{
  "num_attention_heads": 8,
  "head_dim": 32,
  "intermediate_size": 832,
  "vocab_size": 3030,
  "norm_place": "pre",
  "init": "orth",
  "optimizer": "soap_variant",
  "batch_tokens": 262144,
  "train_tokens": 687800000
}
Each number is 50 + 12 x the weight over the matrix's rms, rounded and kept within 0 to 99. Layers, rows and columns count from 0.

# layer 8 MLP up, 832x256, rms 0.0993, rows 117-153, columns 192-255
49 64 39 48 38 48 35 37 45 58 38 61 41 50 52 61 49 42 49 60 54 28 40 49 69 56 54 50 22 49 62 56 60 40 39 61 44 86 51 49 56 43 66 50 50 46 42 35 64 52 60 31 48 49 43 53 32 39 58 37 49 60 35 31
55 56 60 40 42 38 54 73 67 63 57 46 42 29 64 57 52 52 24 50 48 54 34 44 64 28 60 31 53 43 39 37 78 51 40 48 43 73 23 46 73 23 54 41 52 49 42 29 48 54 41 63 27 60 51 60 36 58 39 46 44 56 50 49
50 63 63 22 59 53 49 58 47 49 57 48 43 28 54 50 54 49 75 46 42 37 45 51 61 68 42 63 47 50 41 59 49 41 48 60 56 31 59 59 55 54 47 44 53 49 29 34 59 47 56 42 27 40 38 41 37 49 55 48 55 38 56 34
61 51 62 41 48 48 76 45 67 45 47 55 48 54 49 69 52 58 48 38 44 50 35 45 40 38 51 52 56 43 39 58 65 68 63 44 58 74 52 48 50 43 46 42 41 56 34 44 52 42 52 35 58 29 41 32 64 53 87 46 75 41 60 73
59 39 52 58 71 38 41 31 52 66 49 39 62 48 45 44 58 49 47 36 62 50 79 71 47 45 60 36 50 40 33 57 67 65 60 60 47 31 38 47 41 35 43 42 49 44 56 48 50 60 77 68 60 54 48 58 51 68 41 51 54 63 56 47
52 39 78 59 36 53 47 49 65 54 63 60 59 42 72 53 49 53 67 35 48 49 55 57 46 54 75 48 70 65 61 58 48 60 34 35 59 62 41 47 54 60 35 26 29 72 42 56 66 36 52 49 47 48 35 58 58 42 69 46 41 57 59 39
58 54 54 49 47 73 54 56 73 45 39 54 59 57 55 50 59 38 53 36 49 54 51 63 66 83 59 63 15 43 24 27 53 46 39 40 57 44 53 53 55 40 35 44 61 28 62 62 43 61 35 46 62 42 46 70 65 57 30 63 35 36 36 71
31 64 63 48 49 52 51 42 51 48 69 48 60 36 43 73 44 40 54 59 39 65 62 64 52 64 75 39 35 54 71 63 41 51 59 47 61 54 63 37 51 29 51 53 42 67 55 57 65 51 81 50 60 34 40 58 49 56 55 47 30 50 48 52
41 58 39 49 64 42 61 50 56 39 61 69 70 57 44 77 61 53 76 46 50 40 55 66 50 67 60 42 52 65 55 46 81 39 56 49 45 59 28 48 75 66 34 50 55 55 45 57 61 62 39 55 50 45 69 52 57 28 70 43 49 54 49 27
36 52 56 51 52 56 66 52 47 44 39 51 43 55 55 58 52 43 43 45 53 64 31 23 48 37 41 62 46 65 14 41 57 37 56 40 53 45 25 58 37 63 55 33 43 54 80 66 62 52 58 59 71 55 60 53 44 61 51 61 59 63 36 50
69 69 30 66 32 56 49 57 17 47 68 35 44 60 55 68 53 46 36 37 45 67 44 53 55 41 52 48 60 57 55 53 68 63 36 52 40 30 49 81 55 43 56 40 54 67 58 60 45 46 46 39 53 49 36 36 49 58 45 41 44 27 57 49
52 49 37 43 53 69 50 44 67 72 63 40 40 61 59 56 28 60 61 50 82 45 41 63 63 23 48 40 64 47 36 62 61 51 60 65 66 32 61 42 59 48 36 64 39 53 52 46 55 58 50 34 32 86 40 65 37 62 53 43 39 46 24 68
37 52 63 59 44 38 57 32 55 52 64 32 60 38 43 41 59 58 41 53 28 53 53 67 55 63 61 49 56 33 50 61 44 46 23 38 48 48 60 42 76 30 62 50 69 65 49 57 47 56 22 47 56 50 45 63 60 47 44 54 41 43 56 41
70 50 55 53 49 40 55 69 32 47 39 63 27 56 52 62 56 47 41 50 68 47 57 36 37 45 30 57 44 36 36 52 47 67 73 52 51 36 39 62 42 46 52 60 51 27 40 14 62 49 62 59 37 61 57 47 23 66 51 52 54 57 31 56
47 68 41 61 38 50 44 43 72 49 45 45 52 43 55 38 56 80 35 59 38 47 51 49 54 57 51 64 43 51 66 47 49 43 54 49 59 55 60 34 47 39 50 49 57 39 62 55 59 61 52 43 74 49 55 44 58 40 42 60 50 44 44 46
14 47 31 30 65 32 30 46 50 31 61 63 45 48 39 47 60 61 64 54 48 55 47 38 72 42 36 52 36 52 39 57 75 40 52 46 50 54 39 24 55 21 45 59 42 41 54 54 76 37 64 49 55 52 59 80 37 58 81 42 47 20 53 59
57 50 47 74 48 55 61 36 36 56 65 51 52 48 49 45 38 65 41 53 64 60 46 67 48 61 35 67 57 61 73 43 42 54 62 42 59 49 57 64 44 43 39 38 41 42 45 41 62 43 47 45 53 45 38 30 71 50 54 74 49 56 50 47
58 37 54 56 73 48 65 35 51 56 60 36 61 75 61 78 62 72 39 45 57 53 48 35 46 54 45 48 54 51 62 59 69 46 53 51 46 47 58 59 30 53 61 33 52 69 55 41 49 40 46 32 56 42 33 45 47 69 38 48 30 60 32 50
56 47 58 34 56 47 55 35 36 34 51 52 39 50 56 60 46 45 61 40 60 55 46 55 42 48 54 27 72 30 42 52 51 43 61 54 63 56 58 23 71 59 52 28 58 59 39 57 56 42 44 52 52 55 30 55 54 53 44 60 34 39 46 62
48 25 50 35 58 70 48 59 66 47 40 51 36 54 49 53 45 47 44 54 50 33 43 41 54 75 44 48 52 44 57 63 64 40 20 58 34 51 60 39 63 51 62 38 52 50 40 59 45 59 47 47 54 55 52 68 46 60 40 47 55 53 44 34
59 52 46 43 63 33 68 44 41 48 65 51 47 55 61 42 61 45 69 25 66 42 38 49 62 69 58 43 34 51 47 65 55 59 39 56 28 45 40 70 49 42 55 38 50 49 57 69 36 51 56 61 52 64 73 55 46 59 64 44 39 67 34 47
61 50 50 45 61 47 70 37 52 48 58 56 62 32 57 72 34 68 46 60 33 34 72 24 54 55 47 56 51 48 58 71 64 58 56 50 68 57 43 30 40 55 54 64 32 35 41 65 59 49 54 50 47 76 42 66 33 63 48 40 55 42 50 76
60 29 48 61 53 38 29 57 54 31 53 53 51 36 35 45 38 43 55 69 52 59 41 38 71 51 46 52 37 26 53 45 57 37 26 46 54 33 41 60 40 43 57 39 56 36 36 40 64 51 32 45 55 46 49 42 47 59 55 48 54 75 44 59
35 59 61 51 46 40 61 53 70 65 38 26 46 40 62 43 43 29 38 47 48 55 51 50 76 49 52 59 90 39 45 44 42 71 65 47 37 33 59 48 37 56 58 74 53 62 48 31 74 51 29 31 51 47 37 39 53 62 40 40 42 57 28 63
66 39 65 38 62 44 43 51 39 47 47 54 58 59 42 57 45 49 48 36 35 18 53 60 45 80 50 41 56 33 51 41 65 54 59 46 37 35 39 43 44 25 50 81 60 23 54 36 44 53 67 64 43 44 41 60 37 58 23 45 63 58 71 52
57 52 60 59 36 37 71 47 26 68 67 63 59 59 42 31 72 51 55 47 42 48 43 77 37 52 49 42 48 63 54 52 55 42 65 66 49 50 50 38 42 53 35 44 67 57 50 56 59 50 33 48 67 49 55 47 67 31 61 65 66 74 50 49
50 62 43 46 45 41 53 51 53 61 72 30 59 47 57 66 49 48 36 46 53 43 50 48 47 51 59 58 46 50 55 62 29 57 63 40 47 55 50 57 19 61 45 37 32 68 81 42 54 50 77 55 50 76 46 52 54 64 62 55 45 51 59 41
52 32 57 58 36 59 51 58 69 64 57 40 63 40 32 54 55 36 42 34 38 79 60 51 37 57 30 37 40 45 48 69 70 56 44 48 52 40 52 45 63 26 44 50 49 59 66 84 50 58 45 63 58 45 73 21 47 52 45 37 51 48 45 38
52 62 61 47 31 35 58 42 38 22 43 44 59 58 47 48 58 75 62 41 44 59 42 31 47 50 49 54 65 56 45 48 59 54 50 51 54 52 45 62 59 58 39 44 68 27 45 38 60 37 28 46 62 54 40 40 51 40 56 30 69 49 37 47
29 45 44 43 41 37 46 33 48 71 45 57 40 80 51 46 67 52 42 59 66 68 63 55 57 64 39 57 62 58 56 41 40 51 69 34 42 46 38 36 48 44 47 32 44 64 59 62 48 76 45 59 62 43 72 55 48 33 45 58 50 62 51 43
63 52 37 65 48 34 48 25 60 50 48 58 62 40 53 56 48 53 45 60 23 30 44 43 24 44 39 36 51 39 43 57 54 50 52 73 76 40 52 64 34 63 37 43 16 56 52 53 41 82 54 31 61 43 43 53 77 57 60 61 53 48 51 50
45 54 65 46 55 26 48 60 59 69 56 70 53 61 48 50 46 56 35 51 48 52 52 56 64 55 32 51 38 57 44 62 53 66 56 60 57 67 62 50 43 65 52 48 26 36 43 60 56 54 63 69 43 38 24 53 49 52 42 59 60 71 57 38
44 51 41 32 47 40 52 42 44 45 57 31 32 41 45 54 59 42 53 59 68 60 51 60 67 59 44 59 43 53 52 32 51 47 53 64 63 68 38 65 37 35 50 52 46 56 47 63 56 34 66 28 64 57 48 35 59 36 56 49 65 49 52 47
56 41 54 51 47 50 49 35 33 52 57 41 47 29 40 53 49 46 54 63 40 43 47 49 52 60 60 51 79 61 36 60 31 32 36 65 41 72 53 50 46 61 51 49 57 41 47 64 66 46 57 59 35 59 56 68 41 44 66 59 61 62 61 51
48 41 52 43 60 46 41 54 63 46 67 58 38 54 44 57 53 47 66 49 60 49 52 46 27 45 58 56 58 46 38 55 49 56 43 39 59 51 78 62 34 69 48 54 65 40 37 47 62 52 38 61 55 40 42 45 33 49 50 40 28 51 57 51
35 34 52 65 48 64 79 53 54 59 18 42 46 57 53 28 38 57 59 59 48 65 50 59 64 58 48 45 69 33 40 49 64 58 62 56 49 57 52 48 50 52 41 50 41 74 57 61 44 45 24 49 43 52 52 63 65 59 65 21 37 41 26 49
48 38 49 59 44 53 54 42 56 44 36 53 61 55 45 64 49 42 50 57 53 69 28 53 40 46 55 52 44 69 55 50 22 39 45 33 32 62 37 59 60 64 59 52 68 59 69 43 50 53 53 65 62 47 38 57 48 53 48 57 26 48 38 70
# layer 8 MLP down (transposed), 832x256, rms 0.095, rows 117-152, columns 192-255
48 50 46 52 65 69 50 56 30 36 47 46 51 45 54 40 35 48 47 52 42 37 65 44 37 49 40 40 54 40 72 47 48 49 51 65 36 36 29 56 39 43 35 56 64 41 49 57 63 52 66 50 35 38 40 52 45 56 42 54 45 37 39 48
26 57 37 46 45 43 54 60 37 51 33 47 63 63 45 47 57 41 50 35 32 50 53 41 62 30 43 33 56 53 52 46 68 56 85 37 65 66 41 41 31 50 12 51 56 62 54 42 42 55 45 57 71 51 32 56 63 73 45 41 49 30 51 54
66 52 43 51 43 48 68 33 72 48 60 54 55 44 56 36 51 57 31 56 44 61 65 58 51 69 60 51 70 54 52 50 66 61 56 46 71 56 39 50 59 56 44 57 26 48 41 63 78 47 44 49 69 39 54 55 36 51 48 61 51 62 65 54
58 41 28 64 61 34 50 52 37 51 38 38 55 37 74 37 50 36 43 28 56 38 29 53 56 50 26 49 45 37 59 53 40 63 58 49 51 29 56 48 42 62 75 60 54 39 54 39 54 38 51 60 52 50 29 56 46 70 53 45 18 42 45 54
51 71 58 45 63 63 54 58 51 44 46 51 56 42 57 60 47 58 43 47 65 55 48 52 40 51 47 36 43 51 31 70 45 44 72 42 68 63 64 67 41 66 51 61 58 67 59 71 57 40 38 57 47 56 51 45 66 33 57 49 59 67 46 53
43 57 37 40 62 58 26 55 51 31 32 37 54 44 51 43 66 37 29 72 42 57 35 55 57 45 44 47 41 47 47 85 71 44 58 39 44 62 64 36 38 47 35 51 61 48 50 42 39 67 54 53 55 56 22 75 37 25 27 50 45 66 35 39
62 44 43 51 46 22 62 59 57 34 43 38 24 41 68 52 47 48 45 59 32 42 42 49 51 52 30 50 39 61 57 42 54 75 53 76 68 68 38 64 60 61 72 58 42 50 59 47 67 40 40 33 27 30 38 46 45 24 49 46 42 59 43 44
31 29 37 59 45 52 27 47 50 41 57 46 69 34 35 49 65 56 54 35 71 64 47 51 60 49 66 43 49 66 54 49 64 45 39 76 40 30 50 33 60 64 38 55 71 39 63 47 69 52 59 36 41 42 56 44 53 63 33 72 54 40 36 49
32 52 57 52 41 56 66 59 47 69 49 60 28 58 29 69 63 55 60 36 31 41 64 47 37 60 41 57 57 64 42 32 52 63 43 50 50 57 66 37 56 40 83 49 81 65 22 43 34 43 68 65 48 47 66 41 60 25 46 33 66 55 39 66
25 58 67 23 50 43 65 53 49 52 47 36 74 37 73 53 34 67 49 50 72 34 56 49 67 30 34 48 63 55 77 50 53 52 51 47 51 62 56 48 40 54 45 43 43 71 75 64 49 52 52 58 55 44 37 59 33 52 50 46 57 58 57 53
42 72 35 47 35 54 59 70 58 56 55 50 47 69 76 61 50 45 45 44 57 71 38 64 49 60 28 68 62 58 44 50 67 42 26 79 55 60 49 44 48 35 62 45 36 44 32 54 43 70 46 70 36 37 55 61 36 38 42 49 44 58 71 65
26 50 58 39 56 54 51 64 31 44 61 49 61 48 69 50 51 31 47 56 61 38 59 58 66 57 51 34 62 48 54 48 52 51 56 48 37 49 68 59 44 50 43 39 59 59 57 52 27 69 59 50 38 48 49 59 45 55 58 54 50 36 53 47
73 57 40 47 50 39 60 55 22 59 59 64 49 58 46 70 44 43 57 45 50 62 54 49 49 40 58 57 39 44 38 45 59 56 51 62 18 40 42 55 65 40 49 45 34 17 48 40 34 53 56 56 49 39 54 44 43 46 48 39 38 57 66 60
57 65 66 49 50 58 25 47 55 54 46 29 41 49 59 41 66 35 33 53 40 74 42 47 54 49 54 60 43 62 42 61 46 55 41 44 49 49 45 59 39 32 41 42 56 44 37 64 29 54 35 49 57 53 44 57 73 53 49 56 37 58 59 74
39 53 68 34 63 37 63 63 49 47 53 28 45 60 55 53 31 47 59 33 44 50 40 69 46 53 42 46 52 43 43 57 55 58 44 59 39 53 63 52 49 44 44 56 57 58 48 33 52 42 40 36 49 52 47 50 41 37 46 40 56 50 54 46
60 43 42 54 44 54 49 41 49 59 57 61 57 26 50 67 57 59 57 61 33 60 58 55 65 55 46 30 52 49 55 28 48 43 58 62 61 40 59 51 50 68 68 54 46 44 25 46 38 42 48 34 62 54 67 32 44 44 25 39 30 47 55 48
46 48 49 52 55 52 33 36 72 54 55 45 48 38 63 54 57 52 59 40 62 66 56 39 58 46 32 54 54 61 51 54 51 35 53 57 68 51 54 45 54 63 31 35 55 55 41 53 47 49 51 60 45 28 32 54 34 42 48 64 42 43 31 54
60 56 61 69 82 42 68 37 37 73 73 32 35 61 57 48 58 45 43 69 48 51 55 67 78 40 41 59 26 40 45 33 33 44 42 64 59 59 50 51 57 64 65 49 62 69 58 57 53 50 43 59 49 36 33 50 36 40 46 60 46 21 54 55
47 44 50 68 46 55 56 54 61 55 47 24 61 65 32 26 54 73 47 67 43 56 31 35 71 41 22 46 46 60 44 63 68 60 31 80 31 52 45 50 51 51 50 59 48 46 54 47 51 27 51 58 62 59 64 44 67 45 51 41 65 70 38 36
50 54 51 51 43 49 46 51 44 46 72 44 58 41 50 29 61 59 48 76 43 30 44 59 50 61 60 62 58 45 50 73 51 55 58 58 27 53 51 67 59 61 27 54 51 43 41 47 41 49 62 47 38 57 60 48 43 53 52 52 43 47 32 71
46 70 46 59 47 49 33 50 47 81 50 48 41 34 44 42 43 39 51 32 43 47 35 61 51 41 57 58 61 40 60 39 39 47 37 63 36 31 49 24 36 56 71 58 78 50 80 49 49 62 38 33 35 45 35 51 54 60 56 38 36 58 47 42
57 34 34 62 30 78 59 57 53 34 43 55 47 40 49 37 38 46 59 39 72 50 47 53 39 45 83 69 64 49 47 55 47 52 45 52 49 38 53 40 36 42 44 41 41 34 40 58 42 54 64 76 42 49 28 66 32 45 61 56 29 75 49 43
54 58 58 36 54 42 66 57 44 75 63 57 44 40 39 63 35 48 64 54 44 64 53 52 80 59 74 82 54 42 32 34 58 75 50 60 50 58 47 64 49 65 68 54 44 64 61 52 36 55 52 76 41 41 46 62 48 47 44 41 51 44 46 52
69 47 47 66 53 60 47 64 31 40 40 40 39 73 29 50 52 46 46 47 53 48 55 21 40 43 36 75 59 65 45 65 55 45 59 57 19 61 74 56 55 46 36 47 48 38 42 57 46 46 32 55 24 48 51 50 56 45 25 40 53 62 44 24
44 52 52 60 51 39 22 34 34 39 52 66 47 70 66 46 42 62 43 39 68 35 53 69 45 76 68 39 38 68 38 49 39 64 35 65 61 56 55 57 41 59 61 69 67 51 70 54 67 48 56 41 54 29 36 37 39 62 47 33 60 63 32 53
64 50 29 39 46 49 44 56 54 26 54 35 57 65 59 41 34 62 43 59 44 44 50 44 41 41 61 43 72 55 53 69 62 52 57 55 45 69 66 51 34 54 55 59 45 34 49 51 45 61 41 42 60 51 51 49 59 37 72 67 80 56 36 51
48 56 42 63 72 67 35 76 38 82 47 37 44 49 51 33 53 55 32 56 60 48 42 43 63 54 36 42 45 59 40 35 44 46 73 39 39 39 34 55 31 38 60 65 57 44 38 51 56 60 39 26 59 74 48 52 53 46 36 59 34 51 46 45
35 56 63 68 65 57 63 35 45 65 49 51 43 61 53 61 54 44 33 37 38 53 50 38 50 49 64 44 61 44 64 48 52 50 50 54 36 66 67 53 50 58 56 36 49 34 61 29 43 57 62 43 31 42 36 36 56 58 40 52 50 67 89 46
51 44 27 56 49 47 50 65 47 38 40 52 48 44 46 51 42 53 50 57 50 39 42 51 48 67 41 45 72 45 37 42 45 51 57 57 31 45 62 51 60 42 61 40 50 45 52 44 62 57 36 51 58 39 70 56 48 48 66 51 49 52 49 44
60 44 40 53 34 41 46 59 25 38 55 50 56 40 62 44 68 57 63 38 56 40 59 56 47 51 55 50 45 65 60 24 62 56 40 55 32 27 68 45 51 32 58 53 44 32 40 44 52 25 63 43 56 47 45 53 40 43 44 46 23 56 62 46
52 46 52 43 62 33 69 50 41 34 47 59 46 53 63 58 55 33 59 50 43 41 51 55 76 51 25 48 34 48 51 60 56 34 44 52 51 68 49 64 44 37 39 64 38 46 61 58 42 41 35 56 45 35 56 39 48 53 68 41 57 47 18 31
64 69 52 59 51 50 48 56 49 37 32 53 44 47 48 37 52 48 47 70 52 58 50 48 51 48 35 38 50 65 49 23 44 57 47 58 66 47 55 58 46 37 39 46 49 33 43 64 46 81 68 53 51 45 69 57 60 57 41 59 65 46 58 61
28 70 45 54 69 59 49 50 45 72 54 30 52 76 37 55 66 64 42 57 46 52 32 50 60 44 55 26 19 57 42 55 65 34 62 52 28 57 63 41 34 35 67 24 89 68 42 47 70 50 39 68 72 42 45 45 58 61 47 45 38 43 54 32
31 56 45 56 41 70 61 63 60 33 50 71 66 51 49 63 47 58 67 38 70 66 54 38 22 38 49 34 57 69 36 62 34 57 43 37 41 60 44 38 56 37 59 58 32 54 44 41 45 40 64 46 55 59 50 58 66 54 42 12 67 62 55 33
57 37 37 52 54 41 51 63 38 44 43 41 53 40 29 49 52 51 54 58 39 54 42 53 45 55 56 59 37 56 68 67 46 39 34 69 42 41 46 45 43 51 44 54 53 49 56 40 54 32 46 46 61 39 49 56 56 69 66 63 48 67 71 61
44 30 49 50 42 51 50 58 76 39 67 64 37 50 46 39 34 65 48 29 51 65 51 37 57 52 64 43 48 52 44 43 39 14 55 10 49 50 33 41 48 61 36 42 42 24 55 49 33 73 52 42 59 56 43 47 54 40 62 38 60 50 49 36
# layer 8 MLP gate, 832x256, rms 0.0987, rows 118-153, columns 192-255
31 41 38 47 52 34 58 54 51 54 42 58 36 55 41 53 45 39 34 67 53 57 48 38 44 45 55 63 40 45 65 46 60 42 73 58 47 54 59 58 58 46 50 32 44 71 53 62 46 45 68 54 61 62 47 50 31 48 41 58 47 62 46 29
66 73 83 59 71 61 47 57 48 63 39 51 48 62 74 31 55 64 62 60 42 57 16 35 42 60 35 53 52 36 36 70 52 32 54 61 52 50 58 47 63 60 40 48 28 62 58 42 41 43 24 42 29 39 29 61 43 69 41 48 41 30 51 42
78 65 34 66 58 37 35 57 57 57 38 55 32 59 55 45 40 36 48 48 43 47 45 49 28 48 59 58 41 44 45 76 47 50 55 37 51 74 61 36 49 48 45 58 18 45 47 83 56 73 36 57 64 60 31 28 57 70 47 38 64 14 32 55
51 56 58 28 55 60 49 52 47 40 40 46 46 60 55 45 49 45 58 43 49 52 59 55 42 65 39 43 63 70 46 70 35 49 48 31 33 49 49 33 23 62 33 67 57 48 40 20 48 74 45 46 53 35 41 45 61 44 34 70 62 52 42 62
40 45 24 42 54 45 58 21 69 66 41 45 61 31 61 36 50 21 50 71 52 41 54 44 40 60 64 30 61 27 40 60 45 59 50 61 36 56 42 55 53 54 66 49 34 70 48 31 58 47 44 53 32 64 50 39 36 50 34 48 33 45 38 59
33 42 44 53 42 50 56 61 33 47 37 51 42 40 27 42 58 39 41 48 63 73 32 40 29 64 50 43 40 51 29 27 64 53 57 45 48 59 58 50 52 55 42 31 35 49 52 53 46 38 61 34 59 51 64 27 49 52 25 48 41 53 31 43
72 38 62 48 77 35 54 26 46 49 52 62 26 26 51 28 31 46 39 68 22 53 65 67 58 55 53 55 42 53 55 56 48 38 70 52 55 38 38 62 56 49 27 40 58 23 36 57 51 43 47 45 41 52 45 54 63 33 54 48 43 35 59 51
49 40 64 66 60 53 43 70 42 45 34 48 20 44 46 57 28 46 65 48 45 46 65 59 69 55 64 43 48 42 56 66 41 45 61 52 38 43 31 35 39 59 57 80 46 46 40 24 33 69 49 34 66 47 59 45 45 41 54 48 61 44 58 43
52 51 50 44 42 53 47 61 49 65 32 60 43 59 48 46 61 42 38 61 20 61 21 40 44 67 12 57 61 13 49 46 48 63 59 29 56 59 58 66 70 47 53 46 62 66 40 40 49 67 42 54 50 45 34 50 57 36 48 40 40 45 37 55
50 61 61 43 31 80 47 67 54 57 35 46 83 50 46 55 66 44 49 49 22 63 60 57 30 59 41 58 37 63 37 57 48 42 50 80 29 63 61 30 64 49 50 50 42 81 67 42 41 39 44 55 44 66 58 54 43 54 87 44 45 61 48 34
48 58 59 33 65 46 75 52 56 41 55 43 66 50 50 54 75 49 44 48 53 49 24 41 46 46 74 56 61 56 43 32 53 45 47 32 47 52 38 73 51 52 50 70 49 69 67 52 60 61 48 62 62 42 52 53 54 48 24 58 56 81 72 42
44 45 41 50 50 67 43 55 46 39 40 53 44 70 62 64 55 34 70 48 64 38 32 31 52 33 34 65 45 43 55 54 58 60 55 61 47 45 61 44 43 60 53 56 45 31 75 30 47 60 55 60 28 50 54 51 51 52 48 60 37 45 51 52
38 68 51 57 39 45 61 48 26 50 53 52 59 50 39 42 36 49 44 50 65 51 48 14 64 46 35 46 45 35 56 33 49 62 51 73 41 67 27 36 61 47 29 59 46 33 30 43 50 55 33 53 46 28 53 45 50 55 45 55 31 64 54 32
54 38 32 43 38 44 61 51 44 55 40 65 53 58 49 53 27 39 29 55 45 46 68 45 42 71 44 30 54 48 66 39 51 49 45 41 53 44 39 47 37 59 53 33 44 52 52 62 60 70 69 69 64 52 65 59 49 60 56 46 36 44 36 60
39 53 65 49 63 32 47 41 38 77 43 62 37 34 39 44 58 49 61 44 36 50 49 51 49 29 54 53 16 52 34 32 68 41 49 56 39 56 82 48 43 49 58 36 50 47 53 39 29 69 44 46 58 49 18 49 45 55 48 53 56 57 24 38
61 55 54 51 47 57 42 76 52 68 56 52 41 61 52 49 60 40 51 53 40 56 49 43 36 46 37 31 48 49 32 55 59 53 55 68 19 39 50 40 53 45 62 54 55 52 39 48 30 60 54 53 49 45 59 56 43 39 64 27 40 54 47 54
54 42 57 38 54 42 59 45 34 73 44 62 31 47 49 46 58 58 58 65 62 28 56 57 64 54 40 63 49 44 47 44 50 56 32 47 38 53 40 46 52 36 46 54 43 50 48 57 55 51 28 42 47 53 57 47 41 45 33 52 36 43 68 33
56 45 47 64 50 37 41 66 56 45 27 25 78 52 35 66 46 65 49 47 41 42 36 63 41 51 36 41 33 46 32 46 39 54 50 35 43 65 44 48 56 47 69 59 55 57 55 42 50 38 73 42 55 43 59 53 70 58 60 47 41 46 67 46
51 68 34 61 46 45 50 40 49 55 51 50 41 40 48 71 53 40 36 21 48 20 52 49 33 60 44 36 43 45 59 43 36 57 60 59 56 45 70 32 36 65 60 35 45 78 44 54 58 42 51 32 66 46 61 17 48 48 38 44 51 56 29 28
46 48 39 58 47 63 33 52 51 64 67 47 57 40 33 51 62 47 56 45 46 36 48 54 31 40 45 48 26 49 38 61 43 43 53 43 57 44 53 70 55 43 75 22 52 45 59 64 64 63 55 23 43 61 18 62 46 36 45 30 48 44 56 65
26 42 64 49 44 52 44 53 53 36 58 29 29 49 39 35 81 71 55 54 53 42 49 51 47 49 39 55 43 74 50 43 67 51 40 61 43 62 43 43 44 46 47 46 50 47 57 46 47 49 47 55 49 31 70 54 55 60 32 57 39 65 56 44
41 68 40 65 52 31 30 57 41 31 47 53 44 54 61 54 63 35 40 53 54 42 59 54 41 39 54 41 27 62 68 65 47 53 42 52 63 43 60 63 40 50 33 61 76 40 46 34 62 64 82 30 57 59 59 46 54 55 39 58 66 45 63 53
63 50 47 65 49 55 56 43 37 59 48 59 50 30 52 44 64 33 61 39 37 59 55 49 36 50 52 56 47 80 37 43 45 31 56 36 44 56 36 50 56 37 69 43 43 53 57 28 70 54 61 60 46 21 38 44 53 59 74 53 56 41 60 33
48 51 57 67 65 64 60 53 50 56 37 39 48 38 28 76 56 39 56 40 35 42 47 71 48 56 43 51 58 46 47 54 30 84 76 63 43 40 51 68 38 43 35 75 59 53 45 27 47 40 43 60 49 69 48 59 60 57 61 55 58 65 23 58
55 52 58 52 55 33 38 42 53 51 56 59 64 41 56 67 65 72 60 35 54 64 59 31 53 34 26 60 53 64 38 71 37 63 64 38 53 41 45 54 50 55 52 41 31 71 38 36 27 48 64 41 30 53 40 30 43 49 53 72 53 50 38 40
46 53 54 66 41 52 36 44 62 36 45 62 50 69 51 33 48 64 66 50 52 66 58 45 47 57 46 50 35 55 68 46 61 72 53 59 31 66 59 56 41 58 23 60 62 48 40 50 43 44 45 51 50 36 43 24 47 62 58 60 48 50 56 42
49 71 56 54 54 33 38 51 51 84 54 53 39 64 26 77 58 59 29 64 41 79 48 33 62 46 38 40 45 61 53 39 62 63 47 52 44 41 41 31 61 68 51 71 30 49 38 34 45 74 57 57 80 47 59 56 61 49 59 55 37 62 55 32
51 57 61 53 41 46 68 33 50 48 62 81 59 41 41 52 64 46 28 31 55 66 71 35 50 32 50 75 32 46 39 44 57 53 30 56 77 38 51 37 52 47 55 48 50 50 48 51 36 56 38 44 46 81 43 57 47 51 44 32 53 39 47 45
60 29 53 50 54 50 53 68 50 35 72 65 75 38 55 56 34 26 56 49 74 49 61 62 57 32 49 75 46 46 38 71 33 47 43 48 50 58 67 57 46 47 46 44 59 47 45 46 64 47 56 58 40 63 54 33 53 54 36 57 66 62 62 40
45 69 58 80 68 53 62 40 61 46 55 57 24 41 66 45 41 47 42 64 31 46 66 54 52 60 47 59 61 21 37 69 44 50 43 27 46 69 49 58 48 42 50 35 21 39 37 57 38 55 60 41 48 35 51 69 36 54 57 37 53 29 27 59
50 31 33 51 60 61 43 53 49 52 62 73 30 38 17 63 56 36 47 37 56 57 49 49 31 54 39 86 66 55 35 71 53 49 49 51 49 59 48 67 40 61 76 51 60 48 57 54 46 46 34 50 45 61 34 61 74 63 55 44 32 40 52 47
50 40 48 55 64 36 52 46 62 53 68 49 37 51 39 66 88 45 33 45 56 34 33 54 48 22 58 41 57 41 58 43 53 64 66 53 55 50 64 51 24 69 15 34 70 51 51 30 57 36 53 69 79 41 44 58 36 59 53 53 42 59 65 33
35 55 40 34 54 41 63 36 55 47 41 33 46 54 40 44 51 53 36 49 58 26 39 34 50 63 47 50 53 56 63 42 62 51 61 38 57 59 43 35 54 50 54 53 48 50 64 73 41 50 70 45 34 37 75 39 56 58 56 37 58 24 49 29
49 52 52 69 41 59 29 62 46 41 52 64 52 54 38 46 64 40 51 47 46 39 54 43 26 32 37 34 19 46 36 51 67 53 48 37 58 55 55 51 48 64 74 51 62 44 46 67 50 60 48 58 58 29 57 42 55 57 50 44 36 58 63 51
44 42 65 32 64 45 45 45 42 59 70 51 45 35 48 62 43 59 71 56 71 43 27 52 42 39 45 52 47 39 57 51 51 49 58 30 37 47 29 50 50 26 42 47 61 58 46 45 55 29 33 54 50 49 64 47 48 44 72 35 69 60 58 46
42 40 49 67 47 40 59 56 62 49 28 63 34 29 31 33 76 34 44 57 62 65 57 31 71 59 52 49 60 59 49 41 55 60 58 12 40 53 36 81 73 58 29 44 50 11 69 39 64 45 43 57 50 56 52 46 57 59 40 52 37 49 52 58